Weights of a small GPT-style language model, trained from scratch on English Wikipedia: 13 layers.
Each number is 200 + 30 x the weight over its row's rms, rounded and kept within 0 to 999. Layers, rows and columns count from 0. The size before them is the row's rms in percent of the matrix's.

# down: layer 5 MLP down (transposed), 768x384, rms 0.0655, rows 588-654, columns 224-255
# gate: layer 5 MLP gate, 768x384, rms 0.093, rows 589-655, columns 224-255
# up: layer 5 MLP up, 768x384, rms 0.0951, rows 589-654, columns 224-255
down588,108,230,189,179,181,119,193,176,240,184,221,212,177,165,211,250,226,166,251,221,206,230,180,199,203,188,223,150,206,192,190,206,211
gate589,097,187,241,212,226,167,179,229,165,171,261,173,219,160,253,181,174,226,234,248,224,200,213,166,210,170,165,195,168,177,233,191,221
up589,092,185,143,256,176,233,218,200,214,184,221,225,189,216,208,249,187,182,115,236,181,189,175,179,213,204,164,195,171,188,238,174,217
down589,097,213,232,241,237,203,183,199,172,156,232,234,183,209,178,193,231,268,150,204,238,270,229,161,243,216,205,203,203,179,241,169,181
gate590,106,179,162,217,133,201,219,165,207,287,203,241,219,188,231,208,213,158,215,220,195,205,217,215,189,190,184,196,214,174,206,216,180
up590,106,179,222,174,190,218,199,196,180,179,205,180,210,227,219,194,215,190,175,221,211,227,177,203,199,170,281,199,185,163,191,166,201
down590,105,188,147,218,164,207,230,257,240,187,189,220,226,220,207,201,194,185,163,220,156,187,169,214,175,223,251,169,192,250,221,215,206
gate591,101,203,180,194,242,173,166,206,189,254,198,220,218,190,212,151,155,169,206,227,231,190,229,125,169,225,227,182,203,191,214,242,192
up591,099,235,199,206,241,166,233,216,177,211,194,252,205,182,238,187,226,213,210,196,161,174,269,160,215,204,216,163,197,223,220,218,236
down591,102,167,176,176,188,186,171,199,193,211,142,217,186,211,176,179,180,172,205,177,261,257,254,157,228,147,155,232,182,206,170,219,232
gate592,103,226,203,216,180,218,188,208,249,225,234,204,164,180,203,230,146,202,182,192,170,185,213,236,201,192,200,201,180,175,234,117,159
up592,099,221,245,174,234,226,239,224,187,198,168,163,169,179,190,193,152,211,239,227,190,158,238,166,169,190,194,195,224,186,180,226,245
down592,098,165,192,110,192,242,223,223,185,236,178,195,259,159,186,174,276,169,173,220,187,232,198,209,209,194,208,217,224,149,165,239,271
gate593,105,237,167,181,181,263,215,173,149,250,184,243,204,232,215,215,237,220,242,233,183,202,246,203,176,241,237,150,176,222,205,214,228
up593,104,201,188,226,198,158,180,214,147,242,194,173,230,148,168,222,211,205,204,222,190,216,209,170,218,132,226,87,233,187,209,180,167
down593,100,206,195,236,185,197,230,181,219,201,214,221,241,181,164,139,261,185,212,226,187,214,213,154,219,208,203,218,150,202,230,254,234
gate594,108,226,221,240,150,194,213,181,236,174,169,207,220,268,197,270,235,183,233,207,211,172,182,193,157,189,219,152,221,205,168,162,228
up594,101,203,179,152,243,204,164,177,225,232,189,223,227,175,173,182,188,298,194,202,187,208,234,194,146,177,202,231,242,234,183,180,217
down594,101,210,218,175,254,163,155,244,230,193,217,144,218,168,196,240,202,213,187,252,197,140,226,182,217,218,240,181,201,189,190,192,200
gate595,094,243,191,188,168,173,257,270,229,218,195,194,192,173,180,204,232,203,189,233,168,241,187,177,176,173,254,216,177,159,211,132,230
up595,094,219,190,222,163,217,223,279,245,214,214,239,234,200,209,167,222,153,208,183,239,155,150,181,204,225,167,191,217,201,217,189,151
down595,095,230,197,168,242,216,236,196,217,205,229,128,183,220,201,231,223,235,230,223,224,194,112,233,227,227,179,141,222,203,244,191,200
gate596,101,203,202,233,186,183,166,184,230,214,206,230,182,194,203,174,191,248,235,210,188,138,216,174,177,225,198,232,265,194,234,170,200
up596,095,220,189,238,175,176,140,217,207,244,198,264,195,197,215,202,169,208,195,158,231,165,217,145,237,201,217,220,232,201,187,218,239
down596,097,198,228,165,229,176,253,233,185,207,177,193,245,134,160,142,251,147,215,214,229,210,231,250,211,194,218,166,169,156,243,186,185
gate597,098,181,206,205,159,179,171,204,192,236,163,204,172,206,188,194,243,247,171,214,200,203,192,198,242,137,194,203,203,224,125,189,246
up597,092,208,199,200,216,156,168,171,200,192,250,168,228,204,152,244,194,184,241,201,216,166,182,233,179,196,232,218,213,173,190,224,150
down597,098,211,249,181,176,228,233,223,195,196,144,222,157,195,225,224,225,247,143,219,198,200,148,230,229,198,194,244,232,198,167,199,242
gate598,100,234,171,182,232,232,167,144,169,180,234,167,179,223,187,177,205,258,209,187,217,237,252,210,235,189,176,204,215,185,218,180,233
up598,099,161,203,162,181,162,204,230,250,222,205,212,181,128,244,224,219,209,193,150,242,209,161,191,206,221,187,205,223,173,141,177,212
down598,105,198,191,177,170,156,233,240,223,244,224,248,222,151,235,156,257,178,134,173,208,206,167,156,164,192,222,191,210,206,226,170,159
gate599,101,178,260,258,239,246,170,260,163,204,214,150,190,181,180,215,173,213,213,165,169,140,178,146,249,171,188,191,193,209,233,168,207
up599,100,190,228,202,199,198,207,189,249,186,199,228,238,196,173,222,144,222,220,144,269,182,284,161,205,203,182,216,202,182,208,123,159
down599,101,225,193,223,214,218,279,232,224,209,192,232,177,183,251,221,185,215,168,225,137,243,248,240,234,195,212,209,230,197,148,236,210
gate600,096,210,234,210,190,248,179,191,217,245,217,173,184,173,226,214,186,217,221,203,204,215,233,204,196,225,195,226,231,231,226,240,205
up600,104,181,192,221,177,176,153,222,210,244,228,172,174,216,218,191,136,173,204,204,207,198,230,204,191,229,250,195,220,236,170,162,176
down600,103,215,202,272,141,196,199,193,221,173,219,198,194,219,152,218,237,221,240,198,167,145,226,192,214,166,175,226,189,262,205,236,197
gate601,102,173,204,195,154,184,188,219,182,227,184,173,186,205,206,163,158,208,229,230,221,189,162,242,219,162,200,218,209,194,229,224,193
up601,098,168,186,174,187,210,213,180,226,183,232,195,213,184,147,174,159,217,170,205,153,197,179,178,221,221,145,235,160,225,201,253,115
down601,097,209,142,226,194,164,250,188,202,246,169,167,221,153,187,148,215,187,249,205,181,237,183,193,205,198,231,187,269,203,232,191,210
gate602,104,205,191,239,195,235,167,173,196,186,195,186,217,186,230,177,227,228,234,192,200,167,237,233,255,236,184,173,248,197,167,199,245
up602,099,193,184,186,205,198,233,254,168,147,244,206,221,235,199,219,163,216,190,150,189,260,198,233,126,141,188,241,175,196,230,171,196
down602,097,250,221,256,220,160,198,202,172,193,178,177,218,250,225,170,199,189,230,191,175,147,230,212,212,177,202,148,170,196,220,270,171
gate603,097,181,172,254,207,212,241,169,188,190,165,189,276,197,188,165,186,227,227,207,218,228,218,124,242,187,225,176,185,205,197,228,197
up603,096,228,205,245,224,203,215,196,185,144,161,182,207,238,155,252,179,167,198,179,188,212,198,150,224,166,231,245,198,191,172,198,202
down603,096,208,186,200,198,224,199,207,163,146,189,203,232,206,232,212,168,204,230,211,185,171,188,154,154,209,173,193,202,241,223,226,189
gate604,108,235,231,184,165,233,258,224,196,134,230,171,196,150,179,171,144,198,213,229,215,211,232,221,152,220,221,172,191,149,133,202,233
up604,116,226,200,263,285,195,207,165,264,218,160,206,226,223,145,163,234,199,166,225,201,190,167,174,230,154,230,202,218,226,204,211,183
down604,105,206,120,207,183,207,178,273,235,166,187,150,235,186,221,197,238,187,169,239,194,188,227,196,204,183,225,238,212,217,200,211,241
gate605,099,198,169,211,194,168,164,127,196,172,162,198,222,177,137,272,200,204,205,207,183,191,210,174,227,199,203,194,195,186,263,148,206
up605,097,248,228,230,205,189,201,123,142,204,209,265,199,175,171,201,154,211,127,201,179,236,181,178,243,151,206,176,221,246,222,187,182
down605,098,194,137,183,221,172,210,277,194,234,217,156,168,255,202,190,208,192,205,160,214,205,199,233,178,176,177,182,239,192,227,232,200
gate606,107,232,195,190,178,218,217,212,192,165,210,235,242,198,220,165,215,210,201,164,197,169,244,197,234,233,214,196,192,203,212,200,171
up606,110,255,182,192,258,196,208,261,202,135,149,241,213,297,166,187,230,198,242,229,176,208,235,187,198,203,191,191,230,208,231,216,233
down606,102,209,229,159,153,221,141,237,192,164,178,231,190,240,239,189,223,205,160,177,217,175,242,166,166,151,220,110,190,199,217,198,233
gate607,102,208,176,169,190,189,201,191,213,208,170,196,208,161,190,210,195,180,226,150,184,203,222,138,206,172,198,165,237,207,215,130,219
up607,106,178,203,167,207,220,193,220,237,255,186,197,248,250,224,162,188,201,260,249,230,225,224,206,219,179,153,209,197,147,188,204,125
down607,107,220,199,178,158,227,229,198,160,162,221,235,191,221,181,165,181,202,208,204,193,228,200,169,239,217,209,213,222,247,244,194,168
gate608,102,248,229,141,158,132,230,225,248,221,239,232,192,199,200,235,129,210,159,165,192,223,202,203,221,220,179,234,175,214,163,223,166
up608,093,175,272,234,218,228,221,160,170,192,215,179,230,187,189,176,199,221,231,191,217,210,173,150,160,194,198,197,183,196,220,161,267
down608,098,203,194,222,251,258,174,147,167,172,166,211,183,211,213,183,235,229,215,249,178,177,234,242,224,190,170,198,251,166,207,206,173
gate609,095,182,243,193,217,189,194,158,171,231,208,219,164,212,200,251,220,190,202,169,216,210,203,161,224,168,203,278,221,205,167,189,227
up609,101,206,167,235,144,182,224,170,198,228,215,192,220,213,212,197,220,192,192,211,168,153,229,197,246,233,149,197,170,200,141,230,214
down609,102,233,199,200,183,158,178,264,234,220,148,192,237,208,207,155,182,189,196,172,221,244,182,247,183,237,188,215,203,178,230,120,150
gate610,104,235,247,219,214,158,182,195,244,208,207,186,203,198,200,191,204,169,223,211,185,245,284,168,248,206,168,197,166,180,172,187,176
up610,103,234,234,152,260,155,188,171,218,198,171,201,219,194,177,197,215,168,179,220,167,184,200,232,208,143,185,215,225,217,209,198,215
down610,104,192,202,184,203,265,218,145,206,210,194,205,199,146,229,226,232,180,192,178,164,191,193,137,238,130,159,141,234,299,183,227,184
gate611,098,198,224,155,195,156,169,199,164,185,160,219,235,181,181,175,238,199,193,114,229,239,201,204,182,212,238,150,220,80,201,199,213
up611,091,250,248,181,186,229,194,230,229,237,236,213,197,197,211,201,199,225,158,184,235,204,199,249,221,181,242,179,194,197,209,223,212
down611,094,205,208,263,187,246,156,196,141,185,216,212,126,278,174,220,198,188,216,198,197,199,174,182,193,227,151,218,233,232,151,235,153
gate612,100,167,233,150,179,175,207,151,193,215,210,139,204,187,213,203,246,214,246,192,190,215,160,206,176,202,190,210,197,151,175,205,200
up612,100,188,208,207,215,196,164,195,191,221,159,170,232,153,224,190,209,213,198,178,269,204,191,197,215,230,163,216,217,252,244,198,214
down612,102,194,207,207,198,177,204,213,250,190,120,168,246,216,230,194,151,198,217,220,174,212,181,209,169,170,217,186,210,208,202,204,193
gate613,099,208,198,238,196,234,183,160,202,183,172,178,241,185,215,157,188,208,145,157,238,173,153,197,268,160,267,225,210,176,183,169,177
up613,102,189,193,224,217,218,205,187,172,203,208,145,181,240,222,192,170,171,222,235,193,160,219,276,168,230,218,214,187,210,216,212,157
down613,097,174,180,226,206,188,202,195,198,192,231,240,134,233,194,169,223,153,225,213,157,151,184,155,194,230,184,203,209,195,186,202,225
gate614,099,204,270,181,219,218,193,232,202,170,251,191,204,217,212,154,184,244,201,259,186,185,181,201,186,197,169,164,198,207,205,217,207
up614,096,195,160,188,170,157,247,176,181,265,126,216,202,249,186,213,157,135,221,182,237,201,194,225,217,164,219,193,193,199,196,183,195
down614,096,179,200,175,191,232,184,188,202,254,172,198,199,167,188,260,238,237,154,175,169,242,136,236,224,212,179,223,182,156,203,165,197
gate615,102,115,157,273,214,220,203,169,148,179,175,177,199,160,209,229,207,195,196,208,228,133,200,248,223,190,255,157,200,189,276,184,191
up615,100,208,247,185,169,181,220,196,183,169,193,163,195,201,224,227,215,196,204,209,190,137,200,156,172,197,209,220,185,195,182,229,198
down615,103,144,195,200,180,208,190,213,243,249,194,227,235,178,198,218,239,202,215,181,242,208,164,234,210,182,171,172,229,150,222,189,158
gate616,093,237,172,158,240,227,148,174,222,218,176,152,165,194,242,158,210,199,170,206,203,216,183,181,165,204,232,184,199,180,186,211,168
up616,093,174,194,194,174,165,201,196,225,188,171,254,172,214,193,187,189,199,250,219,205,265,187,229,226,191,269,173,212,209,280,188,183
down616,092,170,211,201,199,224,179,214,184,211,242,157,218,198,203,235,153,210,187,163,220,213,246,166,144,231,169,191,152,193,197,186,171
gate617,096,208,155,167,220,182,160,231,195,197,245,216,168,186,228,199,186,207,181,189,188,226,173,201,243,189,170,218,231,224,205,189,218
up617,095,177,200,235,268,194,179,169,180,167,194,118,205,175,206,240,197,183,194,229,231,175,206,181,233,134,192,185,174,238,216,210,179
down617,093,180,232,224,152,205,186,192,165,181,189,248,225,204,224,186,186,196,247,202,206,164,162,143,225,253,202,183,194,172,200,199,240
gate618,092,276,207,196,200,144,243,169,201,154,181,173,198,184,228,216,213,218,207,152,267,193,191,246,216,232,197,240,152,199,189,174,233
up618,095,173,239,246,214,226,189,212,210,197,232,205,249,196,171,162,174,136,232,164,139,247,196,203,182,201,182,206,172,218,202,228,163
down618,101,168,173,171,175,192,219,154,192,221,210,218,207,222,185,174,194,185,170,187,203,172,196,253,185,221,208,164,195,240,185,211,213
gate619,097,163,182,268,191,251,251,171,162,181,151,195,191,205,194,189,174,181,155,215,165,186,245,197,196,228,188,200,220,270,213,255,161
up619,103,188,166,232,195,152,233,193,255,243,163,212,199,171,207,213,212,205,235,220,140,194,221,197,172,175,198,228,197,238,190,209,182
down619,102,208,192,203,218,169,256,236,182,148,189,209,181,239,254,144,229,174,195,199,126,213,170,196,159,201,172,166,193,243,227,163,215
gate620,107,203,192,170,238,218,167,230,176,191,246,232,223,212,191,198,165,180,231,178,214,195,175,229,210,185,217,234,195,185,197,209,257
up620,114,173,209,193,206,242,158,189,190,120,189,237,187,166,147,240,176,216,219,216,196,208,188,224,177,163,199,206,205,215,225,226,196
down620,104,215,167,225,227,208,201,209,213,228,248,190,256,174,198,171,164,232,172,232,168,156,160,199,191,209,213,261,213,168,178,249,136
gate621,097,180,231,232,249,201,199,142,171,176,197,166,212,176,173,240,196,236,197,256,205,165,219,197,237,210,214,213,229,156,184,225,192
up621,090,210,217,158,211,223,198,174,225,229,230,209,222,163,204,250,201,186,234,227,212,212,202,191,218,224,179,249,206,154,198,172,163
down621,092,137,215,212,189,193,199,209,233,245,169,275,145,224,207,153,196,183,216,192,183,242,169,218,189,211,260,205,198,235,181,211,187
gate622,096,241,195,245,193,248,198,202,209,226,178,208,193,153,204,212,163,202,174,230,149,208,172,191,168,219,172,175,152,246,211,202,169
up622,090,176,199,189,241,207,190,196,154,223,233,142,257,218,129,232,251,221,252,200,238,166,226,173,204,174,240,219,199,196,197,178,247
down622,095,214,241,220,157,207,205,229,191,188,208,210,202,156,228,201,146,208,162,143,172,214,145,222,159,204,192,138,194,203,194,212,167
gate623,097,204,205,192,219,205,227,189,244,169,183,204,198,218,268,225,226,214,178,172,247,187,242,204,173,192,178,196,165,190,147,217,258
up623,098,226,173,179,198,196,187,215,209,179,183,244,198,198,186,241,196,178,203,211,235,195,159,157,255,247,252,205,200,197,166,248,221
down623,097,163,181,133,198,150,247,229,229,222,224,146,185,223,207,184,206,174,240,210,199,175,160,159,185,192,262,153,197,168,249,207,240
gate624,103,204,161,235,212,199,219,232,174,206,264,202,203,205,196,182,166,206,221,161,249,223,221,190,212,182,230,172,252,228,199,247,222
up624,098,205,216,223,189,178,182,249,236,176,225,204,168,173,228,194,203,224,257,227,213,230,222,193,248,204,242,215,204,267,157,265,217
down624,103,188,202,165,281,180,251,192,209,183,198,212,187,224,200,170,246,222,211,183,170,202,214,210,150,210,257,213,202,171,253,258,266
gate625,100,287,267,233,204,127,224,223,221,186,173,168,236,153,210,226,184,171,208,169,164,213,213,206,226,175,195,262,198,223,254,149,218
up625,091,201,177,178,202,170,222,190,153,193,191,216,167,203,208,226,232,168,196,183,196,237,161,205,203,221,214,186,205,212,212,125,237
down625,096,192,215,184,203,239,207,231,257,203,230,212,214,190,191,215,243,231,149,247,188,159,236,171,207,179,181,188,182,127,239,201,184
gate626,094,233,213,185,213,143,219,252,206,199,159,161,208,215,246,236,235,242,211,171,189,181,189,232,229,211,179,191,227,203,213,229,215
up626,099,245,238,243,164,126,227,175,180,152,152,233,215,206,176,219,234,222,179,224,229,171,223,161,209,161,160,192,159,197,137,183,230
down626,099,196,187,204,230,197,240,193,218,236,114,225,229,194,207,197,279,236,186,236,227,206,192,235,244,199,247,172,131,147,173,200,209
gate627,109,194,266,189,191,260,245,201,197,179,138,204,262,207,153,154,256,195,213,174,186,158,210,207,175,203,241,227,208,173,214,216,220
up627,100,245,240,163,260,247,193,183,128,200,183,172,195,162,149,196,218,177,242,201,182,236,243,210,198,252,188,217,192,255,160,195,220
down627,100,233,218,161,171,215,241,206,199,272,219,245,177,179,236,229,187,190,183,230,228,215,179,166,160,214,211,160,188,213,195,174,231
gate628,100,191,207,210,171,192,199,181,221,197,201,150,226,163,207,195,178,271,175,181,200,229,202,194,180,169,246,187,156,226,186,251,225
up628,099,228,213,242,217,136,227,264,217,239,212,221,179,211,159,217,222,201,191,261,146,224,217,191,148,186,208,209,220,224,123,168,190
down628,096,211,173,168,179,215,191,199,190,204,226,220,225,209,156,160,234,169,209,242,198,225,173,206,217,243,188,171,265,160,273,157,229
gate629,099,128,267,239,204,188,220,173,183,192,169,215,169,206,227,171,180,224,226,184,225,216,209,188,194,204,182,226,210,184,190,182,241
up629,104,212,205,221,254,217,237,235,162,243,199,197,203,200,172,187,258,159,211,178,210,144,192,189,184,238,145,209,155,138,181,190,185
down629,102,139,206,195,222,166,188,180,187,182,217,216,242,207,161,248,172,194,170,224,170,213,199,262,250,211,196,183,188,187,163,188,258
gate630,099,201,242,222,222,195,184,133,244,186,177,150,165,207,171,197,225,167,148,187,174,222,204,209,210,213,242,183,202,197,220,180,199
up630,099,225,208,186,228,194,195,199,238,206,214,239,215,183,183,162,271,182,254,217,218,225,268,174,191,202,156,237,164,172,140,150,188
down630,097,206,231,143,171,230,232,223,210,191,156,213,185,146,182,212,175,270,197,191,176,232,163,227,202,210,238,238,221,182,224,223,165
gate631,102,206,174,235,229,151,143,183,232,161,256,191,203,225,199,158,188,206,192,218,167,199,206,182,194,189,219,196,246,222,244,201,171
up631,105,217,232,192,221,214,192,183,227,209,246,165,224,193,145,255,195,212,223,212,211,239,224,214,215,93,185,158,190,213,236,197,198
down631,105,190,217,111,200,223,198,257,178,184,223,208,204,180,158,175,228,188,237,186,175,257,202,156,193,232,180,212,211,204,191,120,148
gate632,106,211,202,183,164,234,223,217,242,169,173,212,173,220,230,200,218,213,234,191,180,221,166,212,218,146,181,141,232,187,191,127,176
up632,107,229,165,196,180,153,202,107,219,128,158,167,165,187,282,174,159,192,166,214,208,184,170,225,195,157,203,229,188,182,202,164,123
down632,098,193,210,187,174,181,183,175,177,204,254,155,154,226,231,209,171,198,191,214,200,182,225,156,167,197,216,212,235,213,190,160,186
gate633,102,239,205,175,160,221,196,171,188,221,169,180,183,230,188,161,153,220,248,223,210,216,212,228,193,253,238,166,196,223,273,194,192
up633,101,176,234,209,182,196,170,193,180,191,197,213,161,204,180,204,151,225,193,234,234,184,217,178,175,215,144,215,189,197,180,208,204
down633,103,183,182,192,195,201,236,215,219,204,189,182,185,205,183,194,207,173,220,230,237,223,186,184,174,255,223,136,248,156,178,194,189
gate634,100,164,203,242,216,217,178,228,261,245,232,169,185,214,207,160,196,253,189,158,225,175,185,176,228,148,201,185,284,192,218,220,219
up634,098,225,178,176,180,135,179,210,222,262,208,220,188,225,155,163,267,216,186,231,177,239,191,225,297,177,169,219,223,206,167,279,203
down634,099,206,200,210,178,196,175,199,203,243,227,229,201,218,201,164,141,204,189,141,211,220,167,136,205,201,184,195,220,178,208,253,233
gate635,099,176,204,248,224,208,176,192,204,124,213,202,172,180,193,199,194,178,147,199,182,191,194,212,161,189,212,217,216,236,208,231,193
up635,103,204,203,192,183,262,161,188,189,180,184,252,167,232,148,203,225,217,223,227,229,209,212,207,198,220,214,168,215,236,201,166,180
down635,103,208,236,229,161,277,198,247,164,192,196,205,191,182,183,188,203,207,211,219,218,142,227,180,227,160,207,159,165,227,182,228,167
gate636,095,151,178,190,205,165,187,205,248,229,226,278,241,194,149,186,194,183,206,212,201,197,201,186,180,206,208,144,220,188,193,225,202
up636,101,161,182,218,245,243,227,215,198,196,178,202,191,180,208,204,180,217,230,215,185,206,212,178,193,181,251,217,228,154,211,208,217
down636,104,151,227,156,206,244,210,163,184,181,165,258,206,192,220,239,237,208,266,210,195,198,170,192,223,198,188,172,243,196,214,242,226
gate637,099,240,177,239,231,186,227,203,218,192,181,186,186,227,222,202,257,175,226,154,237,170,220,188,214,200,212,194,209,180,182,173,181
up637,096,274,216,259,225,215,212,150,237,117,159,139,206,232,186,226,187,213,185,168,206,218,194,168,155,186,220,236,190,226,181,193,159
down637,098,188,240,174,202,188,200,251,194,221,206,242,241,153,238,141,195,241,198,208,160,195,218,184,234,208,234,186,186,147,205,210,203
gate638,101,194,218,225,141,211,211,196,167,214,270,141,149,233,200,193,190,187,215,229,176,233,210,157,214,196,179,201,157,227,182,186,175
up638,103,201,215,238,260,192,251,214,193,249,201,201,167,220,194,207,169,267,151,203,132,217,174,203,180,228,206,161,192,176,166,184,182
down638,098,216,239,224,201,225,171,154,183,164,206,199,238,159,204,254,169,185,244,156,204,218,225,231,178,198,239,192,220,162,223,171,194
gate639,102,192,166,179,192,126,199,247,211,230,169,238,222,178,224,195,187,194,162,181,208,176,232,222,230,178,156,169,259,214,248,165,155
up639,103,187,206,193,142,201,203,232,256,253,179,176,209,218,148,190,158,189,181,194,159,244,201,135,226,179,124,172,160,246,193,161,190
down639,097,226,231,248,191,195,220,212,240,213,237,231,163,178,218,203,211,174,168,199,172,188,233,179,186,165,218,200,246,156,235,212,167
gate640,103,176,231,135,191,194,185,218,237,238,143,199,138,197,189,183,185,177,207,188,171,232,216,204,179,246,192,209,173,192,205,262,200
up640,100,158,158,209,197,216,211,262,258,263,175,192,187,207,190,178,177,216,233,213,224,265,201,171,169,151,186,148,229,233,223,218,144
down640,094,212,228,195,202,165,158,195,221,226,151,149,153,226,233,227,163,172,213,170,186,127,197,200,230,213,171,201,182,200,153,232,198
gate641,099,175,199,238,211,184,183,217,171,213,201,140,182,218,196,133,197,211,208,200,220,196,204,193,136,166,218,218,217,111,218,197,231
up641,104,165,208,213,249,206,260,228,160,201,182,179,166,198,161,192,199,163,145,176,158,211,191,196,158,176,160,174,228,209,179,216,165
down641,104,194,170,192,162,189,239,183,172,190,172,226,179,208,146,173,202,214,227,207,194,239,241,136,186,236,147,207,218,208,165,189,227
gate642,106,168,219,247,217,217,153,257,184,229,162,168,154,211,164,175,156,193,234,183,225,228,216,260,247,230,217,186,250,162,227,189,210
up642,104,182,222,245,242,201,214,163,243,216,262,167,162,199,161,161,166,180,209,180,253,184,233,218,238,176,182,206,184,149,223,183,200
down642,104,169,197,205,181,188,221,232,199,195,211,139,196,206,160,178,223,229,160,183,215,125,210,216,142,177,175,179,213,216,156,196,194
gate643,098,219,197,161,172,174,249,234,139,197,234,182,227,179,229,213,230,233,176,226,161,217,183,228,197,126,187,184,267,196,158,171,191
up643,093,177,219,180,231,208,139,144,231,172,201,193,194,243,172,167,171,172,194,178,200,228,157,169,198,171,233,232,218,192,148,188,212
down643,101,242,179,191,180,209,186,235,233,253,241,228,166,220,253,217,214,231,175,195,219,159,206,238,207,234,226,156,255,192,210,188,139
gate644,104,208,199,188,219,255,204,193,211,258,197,169,220,174,178,191,243,225,179,213,203,241,200,183,192,219,174,143,141,215,215,180,199
up644,106,269,170,222,186,199,203,206,206,157,228,167,199,228,229,205,223,208,212,225,175,206,216,189,186,164,222,230,220,234,237,194,187
down644,101,219,202,203,168,171,160,192,161,148,190,207,271,194,163,189,145,232,172,210,169,193,206,208,142,193,214,211,223,163,205,228,219
gate645,103,202,216,252,165,199,204,229,199,232,231,177,201,206,169,239,248,223,198,181,191,179,234,264,176,189,272,177,203,218,240,234,169
up645,099,213,186,212,192,217,185,230,211,183,156,261,218,170,198,198,189,207,209,228,216,210,200,179,187,186,218,233,193,162,193,197,171
down645,101,205,182,163,157,195,183,243,231,214,173,199,190,244,211,218,181,174,152,213,217,169,257,250,189,189,176,164,217,210,281,178,156
gate646,098,230,175,200,228,220,215,175,171,157,215,150,170,221,254,246,193,169,211,227,209,162,202,229,189,188,217,196,203,215,178,202,159
up646,093,209,171,230,142,216,159,198,174,255,217,190,212,191,208,144,193,194,194,201,149,144,204,222,225,147,180,210,193,210,192,179,160
down646,103,200,226,202,189,206,183,182,180,167,179,102,243,182,214,263,185,231,161,198,185,199,239,246,155,207,205,214,182,210,251,215,241
gate647,106,234,182,199,173,148,185,171,203,200,198,205,143,231,223,234,201,162,191,210,166,180,211,218,219,192,195,183,168,192,203,176,222
up647,101,155,204,205,174,157,150,153,183,189,223,164,189,172,218,212,200,262,181,243,212,254,198,277,208,193,221,215,194,173,140,233,181
down647,100,166,213,169,200,177,195,254,229,215,189,195,200,222,241,165,170,276,202,224,262,183,240,173,212,242,212,230,214,225,175,172,189
gate648,106,286,227,148,215,163,231,243,199,172,203,204,178,158,233,195,182,127,191,171,171,185,142,190,155,201,208,210,242,183,214,224,177
up648,108,249,187,229,205,153,193,244,277,244,173,206,196,201,220,188,166,181,198,215,207,203,198,207,158,182,189,231,227,178,241,222,203
down648,105,194,199,230,209,259,219,202,224,185,224,219,193,200,210,197,192,110,204,170,185,196,193,125,255,208,227,187,230,175,254,205,189
gate649,100,192,230,169,170,142,188,234,187,268,157,173,210,207,200,226,201,191,210,224,246,254,170,180,247,248,224,173,171,149,171,228,208
up649,098,142,200,205,195,171,225,158,160,163,169,179,223,189,230,258,223,231,201,181,200,203,198,209,206,138,195,207,180,200,175,217,198
down649,098,211,157,171,196,177,233,167,232,237,220,213,147,216,214,139,145,196,197,196,211,210,190,132,204,222,191,202,214,186,204,171,190
gate650,095,176,216,206,219,206,200,178,242,157,194,220,205,260,181,205,255,211,195,217,173,189,171,199,226,216,221,199,153,191,166,188,233
up650,104,212,195,169,234,139,228,166,190,231,228,221,248,175,228,169,257,182,194,198,263,148,160,187,183,241,223,231,163,197,248,185,208
down650,104,145,256,153,214,233,208,175,199,254,182,198,190,152,239,191,210,211,156,167,225,204,229,204,184,184,220,173,183,191,128,174,199
gate651,097,183,174,201,145,195,218,237,209,198,201,233,185,144,161,224,173,147,165,217,198,161,195,222,173,164,174,165,235,193,202,198,180
up651,101,214,227,157,182,229,181,189,170,164,236,230,209,223,212,242,197,151,246,208,243,132,223,163,220,254,199,301,201,174,215,201,210
down651,101,180,147,219,214,223,251,199,180,228,149,194,226,206,185,175,259,238,163,238,217,211,184,221,222,200,151,190,222,227,233,280,221
gate652,102,198,208,216,223,215,125,170,226,219,180,199,266,214,184,191,246,188,191,221,205,199,180,237,217,214,202,174,199,221,177,212,183
up652,099,213,175,185,213,223,181,242,200,265,190,220,243,166,175,202,199,197,201,245,202,222,179,183,222,211,155,196,213,203,194,197,236
down652,101,206,249,162,191,178,149,232,247,200,164,189,141,189,187,164,216,170,262,196,143,236,248,151,268,243,171,170,203,218,182,242,183
gate653,099,254,227,142,204,253,192,179,213,214,172,256,157,247,184,198,254,183,263,138,178,237,209,178,151,233,150,176,226,228,246,210,175
up653,093,204,221,179,173,229,188,184,214,200,239,214,177,192,160,212,239,162,230,179,216,194,188,261,248,215,202,216,232,196,227,200,209
down653,099,179,247,243,239,184,185,185,263,193,158,154,186,187,224,199,114,206,196,223,190,233,223,260,220,182,190,167,226,233,167,204,245
gate654,101,180,240,213,209,167,152,209,185,188,242,198,262,223,186,216,191,172,222,169,214,232,208,159,164,219,228,203,189,207,202,216,231
up654,104,176,188,218,196,238,225,159,196,172,150,190,198,185,226,222,230,202,226,237,230,226,172,187,234,202,195,210,245,135,255,166,203
down654,104,188,214,180,205,208,149,198,190,227,180,170,232,242,208,213,205,143,172,178,185,239,166,222,163,207,168,136,224,218,178,240,178
gate655,098,174,204,165,202,168,204,213,114,230,186,162,224,213,216,149,199,180,185,226,166,212,237,226,199,220,207,219,243,180,214,174,265